python train.py --n_layer=14 --d_model=448 --n_head=7 --n_kv_head=1 --head_dim=64 --d_mlp=1216 --vocab_size=2048 --activation="swiglu" --norm="rmsnorm" --norm_place="pre" --norm_eps=1e-05 --positions="rope" --rope_base=100000.0 --rope_fraction=1.0 --qk_norm=false --attn_scale=0.125 --bias="all" --tie_embeddings=false --parallel_block=true --init="trunc" --init_std_qkv=0.0233 --init_std_o=0.029 --init_std_up=0.0334 --init_std_down=0.0334 --optimizer="muon_hyperball" --lr=0.00996 --beta1=0.95 --weight_decay=0.0 --lr_head=0.00444 --grad_clip=1.0 --warmup_steps=200 --schedule="wsd" --decay_fraction=1.0 --decay_shape="linear" --final_lr_fraction=0.1 --batch_tokens=65536 --seq_len=1024 --doc_mask=true --train_tokens=454600000 --steps=6937 --dataset="wikipedia_en"
Each number is 128 + 32 x the weight over its row's rms, rounded and kept within 0 to 255. Layers, rows and columns count from 0. Numbers have three digits each. The size before them is the row's rms in percent of the matrix's.

# layer 11 MLP down (transposed), 1216x448, rms 0.0334, rows 924-995, columns 0-63
099:098167106159152088133204145129106152099131100144126130078138098064119144094155138133102141175062132147120091163155140129106160080089170190069120125086181144163115142139110162094098128152110107
103:140080154195135127155136123152095197131153154139141156181086075096118152162159114174133124098147116132153086156152102138135200139117185151134115176116131133176138125119068132150148106147076135
100:110157128110191099125108124083150113114138116125113125157133142111153138154128145122155083122141178133092137199101115138153121113168143140138163139150066150170132155160113170161125126110068105
094:141143146124202170151098082119137165147172125108137112136074179130148071114148147145123138153209050126155085181136118140123115115161200115108129125142178143075113088120116090140121170140082127
098:136123160117084114135114172134079051136174144204145124128133148112113157083217134141142104212126123153115099091135095069146170081120144106060181131150085071082165203110099140142107099131143123
107:172121175089148135130155110171157144129131141107121099080103122074121112054125088226095150156146128115115094114051142086163123111137133082097127124087152090113147124135094197109124133177120130
099:132079110153152113121097097064141166167112095099148148089089148156082121162143105177161177157117103221124189169148125190123115084140148154082147087145083146104140168122163135139152127186154143
097:098115117096075173145152143122133151160115205122144098053110163160097080098140121140086134182148146100086192149165123133091101143134170154124114169088149106080097078090055141128119084153146161
105:065136124120155134077106134160108106132163150091148156083140117122039167128116171055132139182126044186150103117103083172111094113081126147121085128113164083121165165091165146125174153123115134
098:101103089134097153073149146180169116118141165088148144161150182167092052106136131125123168116127138118146120104142146093117144151182134160172109130107128093083130089142124108174087093136119101
100:121121136118206131159121160165069148125103152160142111140061174140174062093089114159145126150042184170198137132115080114175164094110179136162114072160083123141101146110121042101087075091131123
097:186131070212155085085140132159112186124066119140122112056122095078200115131151134150159125134161130057127125107120111136216068109142153092124119139120118101157171086150192148148170165136120155
103:150142161175069120166088132179100124113154050128143119100119081109141168103183152138132134120113143117110206092145176150121142117184177156096066203168146140099119160160115175143118146169172101
106:158060129141136138138138039123098083141127105108107103194127098088081156157201107138114137124149135115122136089113144024113154144107120194119149106132163133131132166128149089133128135086161118
104:102118163096078122157081119129153089147111152137130146128096134118213135086124148189079148113111181146142147131136119092104091169097058068177128144143138181147131099117086122076134127058160166
098:095121172117123129076115129157119103116089123108108169087148079144125112142094131090082146096177115125138176157148196144105103142096129109165121136116123152146102100103096106210097140157118135
096:134124146126109100123111127110153100094095153094126119184133145078135144147136154088081117156143129111099155077097143112143099079153142075153128123078154138142087101142151163067132143149075100
100:064164120107148141189181080128099091112150200129122125157112130135168117155113122068159094152138099120138141089156185158119149202103122122155082095069090179102178163103157185167182115148123145
100:085132120130179134101091131130106158183118128141087110116118195148132152136091086110072127137127102099169167114134116186118126098108099121076119159135169096071125088133139106182173101170123126
097:103175167125129236116182080173126147117112099125104113105098144178085117125139138053145126067114142159165146125108134145149113106136086125113077105124136097110192073171106112118153200110140190
099:125126144119077108131147095182109084142146146093156144123149132036160110198131146095103154109170175117117164173129170143064112097105112102085122155082151123111108126082180139136118097133149161
097:103121138148139166080098109104133180130126159202109119068102136108083119101157160087140097186133127162112091203096199116122125119149111127092148143182110113164178082199095143124152136099105119
100:202145164120126144092144110101155110120125174108151125160134145160154088160124151140132140120105147113134148154138094136117206121175116089109116122151101092153123114154079113104086107143106122
109:184109137171048130159099121140167151120156141055100119141137128122124113132167156133181141113161145103169132173069098137085115066154082140115108157093144181134126119152121083143132153133137141
096:107162159135127109127136076129153127142131111063116179121131120100138162148087143083128139151066119181124126108166132091120137156190117143153112115160114077079099110138118105121117080163074157
096:154123093109135188140153180128067167118092142095101075146086124126144127172120188151092106000133093145145114075169157131148160167100118173071095137106132159173116212128174147145077086180147140
099:120120097063149069088153110173143116107179156129032073116153131153173082149123121134169118096184109107127121148113138087096114138140123156115107102124089124163076088181081117088076171042108137
100:176064173101139081134134122121145170164049127103123107178113155116150101127177154091129181109139158141093144099108178112091153159148127150111106156139119128117084119125144129094117127165163106
104:157180154150102162105133112098094101074102084132204102137147132143066080122068095144097159161134121138146140184119116144108147068151153189159154114076155168155060104112165146132151108142162091
096:104118073176151175138129150070144139127086111167125118141128181079153145091125142196125136122133097156087131180135139099126123141089132076124158092126136126095128099117132123142170151153173131
092:134170117134161108103188113109135127184075040128130114164128139123136047139109123100131132139074079082168131123090145111123170170174130171155115097097108089140138151067131120142122115134154139
099:132130118098123146083145138102228121126169063135119163174178093112098091203091126129117103147183067148185064062226094120130129168184174107084071158135117113063131076111103133093123121073112151
097:156135140116075105084131135168108098213049091102151144125126118120115172169123152079136139188112124139118093148135088126158165146166101144148151062102096092170124059107124161152121137160198175
097:106121136139130162119067113170169126149129122178166086151092182087129155169114122147115123171094079093101185141151057146138145107157212131052177126115126155117118082150097105137187143144138097
100:074089165100125155167135149089077179113089143125142136117115159134125190117153148098162135145072083126091148148164163131105138159138075163153135110109139162115176127154144123139158131094104085
105:183150148144142096166101175158165121140083160146199176074111101094159130102126177133122058121070167162120165110093125099129102099155158151133048125079150168126106071136113114123167098168158116
101:166119103146137167137097126107095108132151110116093075155152149111129098138049141081152173103122119125089118108157093117106144167079070096125096106135108156094107182103139103127118091183147078
094:160111190119101120162068103146122120079094164175072203069162180119106117159152130135108129143096136120149140156117155124094156072114096129109152117135125135123038135106126105105172115115160109
100:144126093080105130108117126096109123097148152100098129148162051082070180120102117123112094119169131097144179110150124232196096149178129101129106121082144125172133151123110100081063159115175144
110:155140123115166189108142192166094150123154176147104068051145108185134150165114135155161151095039103133108140140128178106160098166152153115077105107117160149109147137127137170134173123143149177
094:139172126168089109159127145095146058166125151106118144133106127140088121078099178157137126158156137177117101098139100072134162107156086130123120148156106070122149105066116102169075141144162129
096:126130084155177140092166112113078152129141146158123113125113118103126138163128161142166123094105087148136118083118161128144131159135144144113124093162091122091096105128135186139157097111125170
097:105095121152131143125062134153149126138205127115118119098109121133137139094125084059143098107117114146131138125050111134155119158121131112152126089144146078074097097119115188127114049135148129
109:091134079142100119125097145069127153171178077126161143128176150152183177144093168139056137115166117123099138061165110135125142152208122132112124189104168123143033131110136160119153070143083056
099:201169143142093118155094127166180141182169124105123186170159147122114153119068102156194099165163147117141135070128096204121164149127130147087150120130148184120157163176115126153106097161178082
112:125136108131151109093104212123099135101113170178165130084127123178123133060137134190128189100189127111172090111105110058145114167216076120142097147135165166176126140128123168167091131092135170
089:184144086143138165175120149147172099136153100196130094185134144141097140120153147091069092105136138121162186146120123165122103061139125170114119150126137171144144103069094112111111148134128181
101:101083118115146110090126095126050063130062099130038155112123152110103153151205076125104097146139119142096136170119140122079132171130157125114124153149165114117090124194101151152092135096161121
098:097082104127161102073082114086164031074127118094184100129111180142159082128180174077178149168124123135071082149136168102127127152109143120206099150081085128125133096157123128095072155131169184
105:168172110113136067094086077145164158146099179129072084080077100155103132103105109146095128145152125122127130102126113164035143116059151128158144113164073123102149151121159164086152140101133111
102:171173152142098157163131156099105125150142153150102182146148068084096075102121113098161172133104158161106118170155133153170117149151123103162111094110087174145075105165123160161114104133147148
098:113141115092110100163138144143102111162078091122120169127129056110131065108112093146127154168154154141159122174117177109146096146136136187137088141117149153146049155113099064161088133143165106
096:108107141156152079115153165089105160087145112146107100152082175099102110106130167112064060123127084135128127090125104145116052134119100104144097169089189122114149095145085092087114124158085148
101:100161166133069095141106137143192195109154148047092120140119139098190169134105204136150130144153124143044201143156144128130173127065180145101125111142151142144154129107088125170126111109157162
099:130100169117106120125132111175170145146091116155090113127064127128179066133174104157146145125118076110103179158149181147138108094110096150176091146114102108156201111088074078059117139091142094
101:140084112107125173130130175123108148121170125091138189132159167102137085138095095123210176140192090188075153155075083145060086154117141166149176125106131168111106149122110047153052091125147173
099:126110140120162142077157189055197183141144135111163145135127087146112131108109082109168074124121125130135078121106136173136120139112148137156220154130172147194130207074197078111119131074157110
104:113152142137125151135157190106096158161178169108104188158143180114168165105140171054186106097167162088119111135125150206115182129065096155128081148133127115109097161153107119154063130139049148
103:158149049095064186093171049172095162126144095204128184133201071098094144113122079115095142163074139135162172176113144118057117108189130149124132097135166063106173140139120129148079123122133088
097:097098109116096121107146106155126158155147183117184113130122159134138128110092151069134123136146101170125125114109116115166124122178156124123114226112118114032102125164082177111105129123137168
099:117132143190194175060109126139106149107168121172131136155093166115038159108076121159169077060163140179139077078109058146137156068130084095166141118104155145170146148101149128146097115139164140
096:184144136097146132116139196112124106104118074167148119132126152196105103152131143123061054127163153140071180192128134088168102139120110130162172151101136126199171138123129194127114159127143140
102:192070165180161133156048113071130089144152106053123126129198121147128128127127119184102107126114045125158126121137106092139137122134128161140106068135163172115180091156140161172148124132109094
098:137136145144063152128114118137062154153125130131174111109161088155171154136136101144157145122137198131129117134162136162104173153111153092052136144162073139105138118074136091080123148158127180
101:138110160123169132138111175147121124092167148106185072170176177155143108060186110122091129109109142120114149096052137170147102125098127111119131072149075167192149157161170150180118116130133110
098:143131083045142112099079158068094122108146166078089157096158124128189126111124137132092075168085157096110176073166157097106160113099181137107162165123129118202063212219169131172108106115109113
101:089092152130185149166177154119123149129167134146088151125107106129162199110104142174112102193094139126155125164156158163158100158124154138132106035115110090178117143124159133145091115163152146
100:082099143139176134142112097118103122101049080086129131109099160071137055114123088097095140130170137154111169082094177146151138130100040145090153169120147145064111112119140133137095149129100073
100:152110124151176159124195059065125128132148141116133165141080125151101121131128183158134146163105127117125154066152119047163108123096126121123165158114127141099137054111118110100112099073159109
104:120163114131143215142144131142171157173083125174111129134098149078135134153166126073160178135084111192110134147124145111093140104115138110176164114101132100106185134158084156121128114096097111
098:161192090161116172110107183148151119184199099181102098090108169099137139170165113144185084162078139157158083126178167134156111130150119092111099163152135106208101066123153127097148127096169179
098:107080160131142130153138157196064090102126163111155114112158124142193105147183089115154083179137127204098110148101104066112184134125140099189085170149188105097098119172052143120092114127116149
# layer 11 MLP gate, 1216x448, rms 0.0343, rows 925-995, columns 0-63
100:078123118134092118169159105131140140056114063139176137088121094084060139114171135140072175139090137159092119155108079092124136210125142132167162113082091133157098163133149122120153118087129081
107:151111129102092133123148136090120073063155129177143105141176188136122091136142176149078125185135151120102097169102153091111145159135085143118138141110173137201135162069136142122186137159162095
101:140129134131079138094096128068111134035158130174157111115167130085143021113144118102212086165145187160188119130139168146152126130121086111128099126100164122126117172117100165121100153130102147
105:160173126182168130132110157115116122105108108168134085094153151147160107103192103089092136128097192107098070117128130111138096129077107000099155103085142106091161152152160080121149173138107119
105:184135139129109107129141123106115111106118120123161098100168149103087162149083122158178130134083116113150162164061142101132179092136103140150120159102204131101189146147120176078046084151138141
103:125143114132186117125130173092135078146114145183200112134095091126132136133113107111087087091091126100095106102177153079086119168123105129148127089115134111179104175113110095169146127150126104
101:137106097190114189122111102120130146102073112157119137117156057117107083116152131153140095138205163078039139135106127075120121103148129152086135096104140169138124105166101132140124155093092123
099:174145125107155129170147120185124142122185135109105068059143118096147156115128095092111141133159132089135128182126114171083109073184060164098105132156085180121121142136140046175114101082134127
105:051109108112115107125123119062071092159107122136116061083076135127125106107152146095131144087091148160076051105156150142138072129106105079089123081183083132158116169067148118103200132162129079
096:113117140114126079115159130178108124141111123085178123143081153123139107142075173157132133141067170170126126075132153112145116102087081152105195118109106120111149153162136141119171072100147120
101:180107147084158091150108154146093105106139066105195125133152159129172151129119123116065165163121160098123124166161161081106159126122104156080085167164110121077146165120138206102089120133094167
103:131182144130095162116180130112155111111141136126183151130086122107129146144099153186137142090102110139115082144070138064156149099137168149080164062094173150094118117171163148089104159167067125
107:124085124098094106113092125163127025152112121072101158145148075132170144101134137163088136176121149072070069085162166156128149095155142113143069104177122087098148135140143086207113114103129072
100:078132092130114161106096128189144144112134131129117143196131159101159124121150107090123185142176106079083128090159132139085145154113134197150109140084118170099102154116143131165088064163204184
097:143101076099122121166170091167214157104144077128103133105119073112156107121152156131117164103141133133093122133159160177133161149133174141183130057174105097062104133138168147142138064136125100
096:147169155191124109119130139131112147209085166117142168139117139124121127092147144135091093159148124098143153077177158095084115120085143110123162107108138142160112121150149103107172067120140137
102:163119103100203114133113118166141135124120181145090144134125127098103163118156123111102158098107099118162092094067130090128109103110137167136110144214086147145161132112110112089134175132148101
099:185082163112096130099101114125138110128101156148120119104127154082100056124136139126103123111178160175150108138120145143089184163198123057138110115109134198160120166080122113129164101134132147
097:165224133145088143097122129129138128159186118090170123100103134081159135150172167119143175088091146184171151159133105119118109110081111165138096117099094091186162137097133145123129063128139126
105:095075137092123132119079085111083152114131086091172129138134053125120162089083118140140162070092105163146173074177102096118126156120129124122123050100105116106166124172111069170163079096141134
095:095114190176115044109147105112119136103090131153113102121128089076150085112153091117082143089108133106167123138115135160163101189146126177136177158119112154117111199072135099198095155159158114
100:098175098213148130156144120138161143148208099151172121105146104046109121083155116111138158119121134105100121113131129200136144049128088084139092128157045143136120077087101174165079128117110118
092:173110128043141105159102094147120082151096125117100163145103119091117176120135120086163162097145148110118159129124126106147134130129085101154106150155103182119121096134161158185163163098087152
102:141190107109131083136182088170100077115109124155129118130099153191155177144088113150180150169151142129133091085083127156121116141109149164100129168107147066124149140127134064164162113109146163
100:120153105152119183122088073159125149125096081107121138128115163212157142101173124052072098066122115162123189093178114129185108104072063097121097106092100161168125126138129099186084074114098083
102:132107092102072107186111131075126145080139129148089101087076097119142105094179170125107116163198142121159144205150128113171106121175096164110097088145216133116124176136132119137139114124129061
104:130107171153095160096091074161133125099138118106185136123123117075178159136063083126106132124142117143081194119135145111103160130144115115161136119115098118103160150133151046118147131131135060
103:118129122155125115090155112204123158132157105163075135137094142117108134122106114177102146125224098134076152116185118182041088092106117130139120061127060132120155150148075118112208062109174098
102:102150094119209123143120207134087093162157177143123136118152154145101150096111156165141107101119114145134121096090135081171112103106131111133148098141160103140123192114103138188203131101095132
094:097121049103150084094134110127125139129148182158129109102169130159103164138119134150111127114202164166084143162157138067123143140102130101030109159084104138159175161192086134144110142112143093
104:209158132188148122186156145131139141118138162118144072137114137110120188093173151100058149144091151129110164168135162144182116089162110079153107097126145185147097070121100134158132132184128151
100:129129157094064131150144137116092069124079143135140089104109123081155108077089130118153099133132177187125140112131165120173117120077155117072151065089126143160081160093155095126142089185094109
102:139114088109128078161076146181139156120114151127115132079118141173094126136183123132109194109147088099091116148128078139100077175093098109110146119134147146155123142126127149109081168109111158
102:111140130090152145134076085113121091119132151111167152121110069100132154112100128108082153113116084134123184119099124092160139108126068108208131134169129116109137082138108126111172045103124155
100:103148154132144100140124122112150136070160149097096111112137130144111115131088102096108123095104149091154197145152128103092069088041062134117086105154117074108117191068092124162121096076144124
107:111063099138092150101118095112092119141146097124171149114166116115108141109115046123090104157126146063109083156092187138117132083193048131136098119121125147120136150151165093062089092132105139
106:154157107136115184153163185130153108097168137147162117133125153092121083076118086076137127122144156118102102130162080070122096099115129090056079147147148129117122117140083107149124117102152123
099:163071145189161103136078104134144154133133078148103151119159121102084122058139136121097134106095116174123145136126118123154126087178094087172144083157202189138154110168141143169169101103132120
102:093129074165115191119079129117109132143167138053096153050115128132095111158115130123144154139106091116165113161112161109113118143117110121076109094157130079144112181117143132150146106144154186
101:155105152152075163188132113108088124097139090132110154077112090136132130184133065123174139041132115124098078131109177229134104151129157073187060147107089161135146129114095129174129188079162126
102:096128135072117105122102122070135122171138068176149098116094091110069142161117154147160081173132151157154113047140146117155139061108146149123108129125193047108121078120120137148110168102137116
097:151155100106134107131076088146103181127124127154134154145163191066073067095138131148126159112113093159159088161135142086119122103129164098101113146114111111117107099087132156041164122146121121
099:107076124102102115106203139070129113107090146140071084111159170129063167140118066071098132167105152121157097104114183129104113082119100114074103119122149162138143168126115189111147135082127164
101:171098088158161119068108092080084082115116133167134123125071129166147138140146114104073143138070115115119190115110163137180124150105106102128124145181076109120134098160173103116130150146114115
103:153122158152112123059132101110140120106111084166123135157141105113112078158156177106131115162143136125101195129126105083136135147123118091104149145130094128107148134146150087091161133079122173
098:117112132079086142105126108162172138157160153130172123126167066062079124215148116103131144109144115095067141113101115135107151083130121119180130151081158139151098183139142109125243111154094138
100:109126136237157144173105138125110114064174142135066097094076105081194161133178137185113118140169122107122099184097128100130115155196150088033119171110116130124113136100162083151127100104138142
105:127103175107155146145135088148107166110105084148051126113117115114138122105062122205126096148113154139116155125092128060081142142140083135138115119114161153107138079104103104133159134133101123
103:106168117149096131115157128149140130151176187100124081119153121134161128119124134149130079122104143129107174135125147097063124175101108102120132115145093121100144140167172113167169188083109142
107:106100121113156140108156142080130156097187106121197152095088095135115115153106073137133136091143075096161121162088192135178101110133168112159138160131119167148130077111147069131110175137140110
096:162134076178072092117059157130126144185109066101149141183156169145128148114195114133112164137111147208149131168079187085153180155175172101096107196150093140109052137129155102148112132107087117
100:129101152143122113121112146167154066107122169077152122126095130123133160127137163137118172137108120082090085157148149158083105135081124158091155129067133125122153097119138134077129109180161052
089:130156071132119065033156149192111154084138115199136196130138146143173139170199166100166141087144151105170147156155163080119192081094139133128126110182133160087197105158108129114151141119139122
101:169047109136075172125153090114084134180184122153121093108116135069104117143124153147111145142050155128137106116117135077093166161112128151165163098151089108092083124048126132138104128061148090
103:152158084145179121150096140087061102118075104088172160110145121055095182121118158116099069129100150114152206123144171084156106147134117113093139076133125146078117158095127090157163085138153175
092:163142167118177090135079156152108165112091114145152108143089115095133166116095095163082136094108115130150126119169148185116127160079093136105130169127113094101148185128098114145097092160113154
095:156101081102138156117119132175103178147130116121099184097137221119147122156080128156093162141160135077124133130181123173108133122147102111143125170093107094144152145142155057095133154176151112
104:114094123112172055144111135133139086102130121096079123096149158170140142112106106158107135105137164134074123049137112092160139141134145145153090141134089115112096145185092142125072098108129173
095:132116123088090129150120122139147121108096139169152179148137178119207114138158092126153185173103152135165129141117093103151136079154090175088139086131139095069164109127094089104139076116143118
098:142047127115118187116093149128089137107117092148147153155146151154126154167092138161168150100151125115138120128116114131116088122137140148082120100155147089147146097145133080146146195101202112
097:205174094073153155047156087168164160163091121111106057161150091143149087141173149170206144154211132102073112099139111149117061108147107085126157124103082089078163118150063134095143172114104173
097:136108089089085143178107081108075128097146111086148052103068144129142185141081143107148136078142120163146177169075134115198107143136167133085119126091132136143119097170150202106128099118111140
106:086139132158112129121137087114122084089120152150156120097158116138081137122116183092148102174176128081125155133096145098172172144134154134102155147135127109117139093149092164114210126101140120
094:118161117151115115130150145102137144142144105150122076162123099151120108100135141044162136118139149122130139109174193088139123095119092087139161139136148154149188161087043105101139153101087108
098:173114145127175124140107107121050097107161180143149083117140179116138159147118101073134152117087114165092167132114117120101051133152143170153071129062183155080142148115110138092138173071216140
099:184118116164091143124089154172168076105130118152191096155156155140120127137153201079150119078133153149105116096079090135123060098139066064110114116104123114143107152136087171122145127118083136
096:114142125122164119165163151124188158134179122200168150121084166148109155140156119120094215148106078103151155098096131113162098161102097158104123182151150141097188118155147120126129176147164154
103:130111100102110075205117098151104115085082149086126100132125168149191103093098115163167102155166101143083114144147135129171133109134099097090091143144171145129084132133113147145153135133071143
098:155074097134151130168113099113113125152102089168138091138113061159056118056135108155126113116177084145150157117107097118149142102119181170128146094096114087150148121157118159127145180173087096
096:130118121146083093129140181137114141095103223129110164112070170167136080139109082068161121151215176133168185113121190106164111120081112110096162125130142149149135151126139117130130147114123103
103:112053110126128110112146111124052157106081139169166117119118071162119109096125170125068105211084136088073153140122154109165166105081129117109114088084100195190161096067167151116146092110128133
# layer 11 MLP up, 1216x448, rms 0.0324, rows 925-995, columns 0-63
105:145150148107171180148114093132137139165101170109138102138086119114113173180169163109101176083098115081108130094161093082144150085103147138119168237134141124139099106159153157144114116130143147
104:147100114132141093139138075110175072108115197080137173185107164147159112150130151055103132130093153138182125120136102176082131124142103138197165192127100158104147093135107118079098173144161091
101:134102119117154175144133114135168183120143147057093115176108137120154118147160089102151181162134098148115069142140134134118125164206144136159105146134153128112104099126151095080160149134036120
100:106102120051086146139116164125143148118143100162146122085164121123083086111151152143115137169136147133139121117124118078068145141098159051155144152119076091106134145104114130069157085099079152
109:131081193078100143128109111183129162121114177084116102103100083126160149103152119086135147157168135139116121099186078088047160122198122167178100113106115137195182116156174158093102148107128132
102:092083106121136083089076126144145159125144114086143084092149128077085132158145096100152093156132126182096130114126067168125091127107136147109115050134170151119120130095130131178071119101038156
100:119110152122079140148160163134100128135121110156136133039202154169103152127124140100143147115143150068099101139172150170142089088125137089114138174132131084130165118166131107103084161178085179
098:122117191167063106155104087175094093125160114109107183160131143131069163113111150159124097173119093140085144127142113131100110148088137128073114106168168026119146180166123104122151167168137069
096:144129117148101111148153168214126128148123138168118110165111112149084151224190110100110136158076161108097133201082135134122135111126223068213149108182148136095149105117118162135123124113107182
098:146101137117070128128155079075121136118130085145162122211150089127173155158140119119062153169103157156155139091160188196099110121065189155167103081146139122194130090114136132147157073151155072
098:176149099146132189104146150205144127120104128095080100071098096108119154175112163171135091089084157119194145125149142144158083154150102129139145120144082088094124129157130162165098150114108121
105:127113174172096116117087091124127140088132095102095101116071190136151130113175113152098162130139125150176121093060133144139173106144140134103145111148159145150099085135074116150170100155115143
108:169093116123124138220162113136121111111159111090112144137171110136111168147099124129160108157179149099067103124103106125079135152175140168151087142105111113170137166116108164088076181127138161
099:145155072157125108159095179111129088148138075099074123126152128110145179130193123102174125066132067049100097120082125128103097140165131137059111092109125088147129072193097145105117175130142133
102:098168139124131178117151149137193053115073138089126150094198050130088115122128134091107092099167092127147170096196191139132133100147107140117107095115060129121117159172135115099117132123083155
097:113185094179165134159106143134145109129148155160108147123146131142174110135103096097150104219146133111146173173138086142099072130167070109141123147089142075146134133117180117075152110114112145
102:138111174115067111137139166132128124106163127182118140129149149145140105147140129104146146168116152078097183121140169129091150133148077190160127176094156166095172145154107178175144201210171132
097:109102165124186096165153090103098124132110044098139153097197174177090175129101124109092107137159158138133142117107157136183118165075077162146133104168126041137092061130132103144106103106078128
094:135128077176121133115158109130113159117155096129121162090197119154146098102108120125211165044093158156175108112135149116125153088135100102113134134144119154229127119201143133077165072136126214
099:090132163164076149086149049153121132156144082128111116141116132144119200154092113151160094145142128109133161150091135149099116109052112108113153193134072062138127116125140159114158165052106132
096:092167126146139090116069112103162125149103146094148121111105115074149107128139074107148136131176138092174166116119101132163163169152155214095167137127171102174159164136128123132053118095102091
099:147135095097086101086125121162071104205133147177121130114061163170098063157129125144103092167084175121099114078136117150128139143137178109073143188119138156180156077158103118095162129098120088
092:093116104099028112176138159120164113101101118110148173087104194074104137157151094153142168134126080136128094183129081079126123161120145154138211119130110130161070133090116151137167127116100123
103:147115140174132152115108103081108110104143096091237167146082116180157165099072158143099107118130159151129099035153154113128200111084106155141111123182115114132132121060143116120164118139187152
103:150111096087115142096135169120098058095117099124175132124118143149132139136125138135207091122076133131143108160100128148143137125160157109161115169124097116142076182108180166130158093084102111
104:128106137085122184124144151125100183074121099176123165117168086149150108123132103140132119167199153128176126175180122093105110130152165129159089134140106165171107106120116185122147150125166175
100:196100134109143095174182086098115124094123121162146100150047132171153185047144089106127194125083163144120126087144165117114152117143072092124102153126128142100145125114126157182031092056153122
102:170127107089123151107111144125134102104185110134165115105165099089174112106110108161122111142195167071171118166167094143140088133151153103108138142118142101150074134102173151140121134143172144
101:134168176093111090154089136165041158122145165095135151173085118166136149058145095131091081096078058160179147160155125134146092095132119179097142112108106125103175108107122078085079151140120127
094:106144102145101154114138077150128178157154206128101095141118081080124091139151135099132069145109102105091109063109149099128150163044093133193127076126133157140137214164166120180129095140119121
102:147148108139148134123159061112106157138170105170155196184096119084143171128129124121101107183120099158151175080188082166138115120117214098130092116064103066118131140123160095094127114109122129
102:104183108152105190132141190127039106163140061149121185144086120143138137142104064151153121115121120140150126167071167112108099055122120118128154147155132125186170128134068196154127143149192158
103:091123204109144109108108107176137145117156126135085167127085120136134096176125097139150138138123088125096182087158103120148103129114149090173137179195140133163137183187096082138145072167134117
101:117166169085151135152108110121107130132134170162147155114138128129079160145108151059199048121176122118106126214064173156142098150095106145170155078117110135119188159152142122099057199132113100
101:166150177122106172121061183097107182126106139100122109096125096137200064099085186128153127070077105165103125147165102145121084144101134119149107145102106136188092093150127121090137159108109127
110:125116146114111129134093144090039215074154108124104118108127148098093083100139140110138123113108112053113101077127098108100135115091098156116165103155102172081129171136108123083122154197110165
098:102053136067085185182136195078137112117129158116143135079111176117101100185132124135107071151114146080156087145113081081095111135095140152067139124089128133082083144143109109143157067129164093
098:168144094128165119062129157141055072146124172176068104065125081137116100115188096138084129148116070133103120097118166085144149105143066038094159119130167097113139127146124126075170106155123129
100:104183118137133111161121147126101056157200119124138143143071147049110143155099149147131122049131122178110128102101059138118182094182147157098178134104149106126194115085094159157113152173166098
096:151165135118150134103113156114131070068139115117144150118053199147087089119079147137076083207137124141101158107135065113116160136077141155122116129124196121171123177150139133139139122185094162
100:147160114082127142111110095145145083202138120099156138199119139066119139161142108081145116078129076152126148088162146114147168178130146104124149125157128069108206141176164164126120117087155090
097:147143103157154175112164085109105129120148130175139142112127133147142108140079110165116150150124119082196119126059159175143128130121132096104128137065111118122031144124155167127144154104140163
104:177101112107101143083115092125174095133144132132054147166144169196134163175111138085102142094217155090153142125143091128170151151108080092147110147021134185102083107187163048158105105117167075
100:173125132124161118160108149091147095124087139101173132117126089070070146132093141115059109103098104122084131117116169095146085091160091074110138142123087117121107137100143139126098121156120122
097:151161180100145131142107117093168089180072081092104171097172164173105104143108130108141056201151137135121112153027126154130111138126077105036106151168139140191135085137106111125169094093137139
100:179157086133146104142085063159155101119203083186104113197036062088110110132197112104133123110110136092118161140099131123126151154089105127137175161108104141112058196165146152151123096134113158
103:129183083112160081120180124098100118086148154086143144128118105151183101079129117125113109143164094147111140151112094148153140155168140060041121097132155087162099145122099128187066156160135108
099:126073156125158125147112145129129099147087149060161167128116192133103118166069179187129139160147144083154120150091121068066147123126139098163145100113163110150121044079094107155148154146115154
105:129091128114106143089110095106122115142163165141127086141119040100130134094094084135081142113085182239103089102139156116122105135102070142159119138172166129148059139096181144135130188170119155
107:178123146091163106131093151203159135196136091099124085100167148106123120171057137129180105076134149123127092118143132117056126177168123133105078092104118095102095125143142132096134207169100143
101:130142076121087137121104109128147163164135108130118212131131135088129092129155123143137183101154102106120122120172139126142132187145154136099157145084122158115110153113127170164095173132168162
097:184119164193157176095084145169132139155141112168128080130092131111122093116094121155098140079181113080125117157136098166088128088149142148095085130140111133121124131092127132126155139127103087
094:134034124159147191136110166155116168147170106094119137138093108189147138136110124151136154142109145154104143124154074101138130170083161053125103077085178204136136133180049158066121145076147142
100:118115121058107115070145133129116092212130104132098134073121126071106142139187108135130161109134142099105155158140140100145105212149143096128135161137110068124194154124084130145166177125103143
100:091075098117129125102157114133167141152182136156141197147155173193195099106102108105139141154163097118089099180093081161108168124207103152185129127119196172092099139185077118173119043159164080
103:138136090103109120105188115167148171097105086148148130167134121132091077105116184139130115161138135129109130186138123140121126171075124121170083138101143134117162136089200111111133143118122152
100:134087118157104153121100149142054096147202102133132132138077115128168132172088116085168129124114094076139153168114126146118151129140124091174169152165147152114142127097123128088120123125083097
100:097119129130089066113101164166117140132143133111144115113123137129161118165141106121129074103113125205108132108170131134101171193121120154091147153107128094110131150120125140196116129190101096
100:149154157100107092068178176119119179139098156112102122127184095101170116175115162156105154121155139169106137149157069143129125126129119168090122135132146137101053079155128140088133066110121165
097:147140137140102104050093116100138093102161130118140167185094127097139150176095139151181117092138138111125105136099087156105096101104092132122146143165147121141095124149141064111177148146140127
096:141104107090123155171121177119168104133092211165109164127123148124144081151135156160155083145191122115139111146109097113128126143105145158094111161102105102169126061131143140154152105116150185
102:146156146096168115091082118167135163126124082047133160130122118137132123111072125146110105168078106112165111126103118084154140075173210117160102139145111172141137146191100080159117152081134088
107:146149184122111091149151179088060137136151174153109184131100148157124076139101136129156104061143172197123099161147156135138122084142104121112131109114080100113084108111184068113186178100096130
097:095154125105098098116161144179079130115157121131163112160112138106136091083047137110094072154089197167209175184159124151127128118100185106125102048158103167143133131141164117122151115119123104
100:126111108050155137142095157164115065150140161160139133189147152101148163143184120101136135150154147090085152138106165155124129170137097117154136061157116155100164121165146157155092132156232114
100:099102163167088158100113153104153164175106032106117083167046074083165111080113140119114068171162133134196115134131181119149122149148182138137107107191156134160134160151091120117172139118165148
099:160098114097166119214133118187109078139081147078096155109144167134100108182101139161090094092134155110195119117157118134127098141096120082111107155097096122218133155129105179109112135071085104
099:169154067082069159106095125109082156101119158047139106068059117110126115108159180129207146113089097126129159079147139085161126126116076108122113128141103142123119002128141108119119107091146125
105:123087085137067147085099084109165151164085123169151117134159124093174143122178160178155171129127088104131130132214178168162120086111148217101095138119093157097109121151096157063121124079144161
100:119143175109155142117115137095100111107123143137139172182135107129079085149114092145086101186132179151151105065137163173127069144091047066092067153099159162162086087142187130158100124071162110
102:152094112095120160172137172139090181133066092103073138118114186152159090167114146099164159115164121127127143132055196133155118102149140117141126107163131092140098126131114156073091108135124106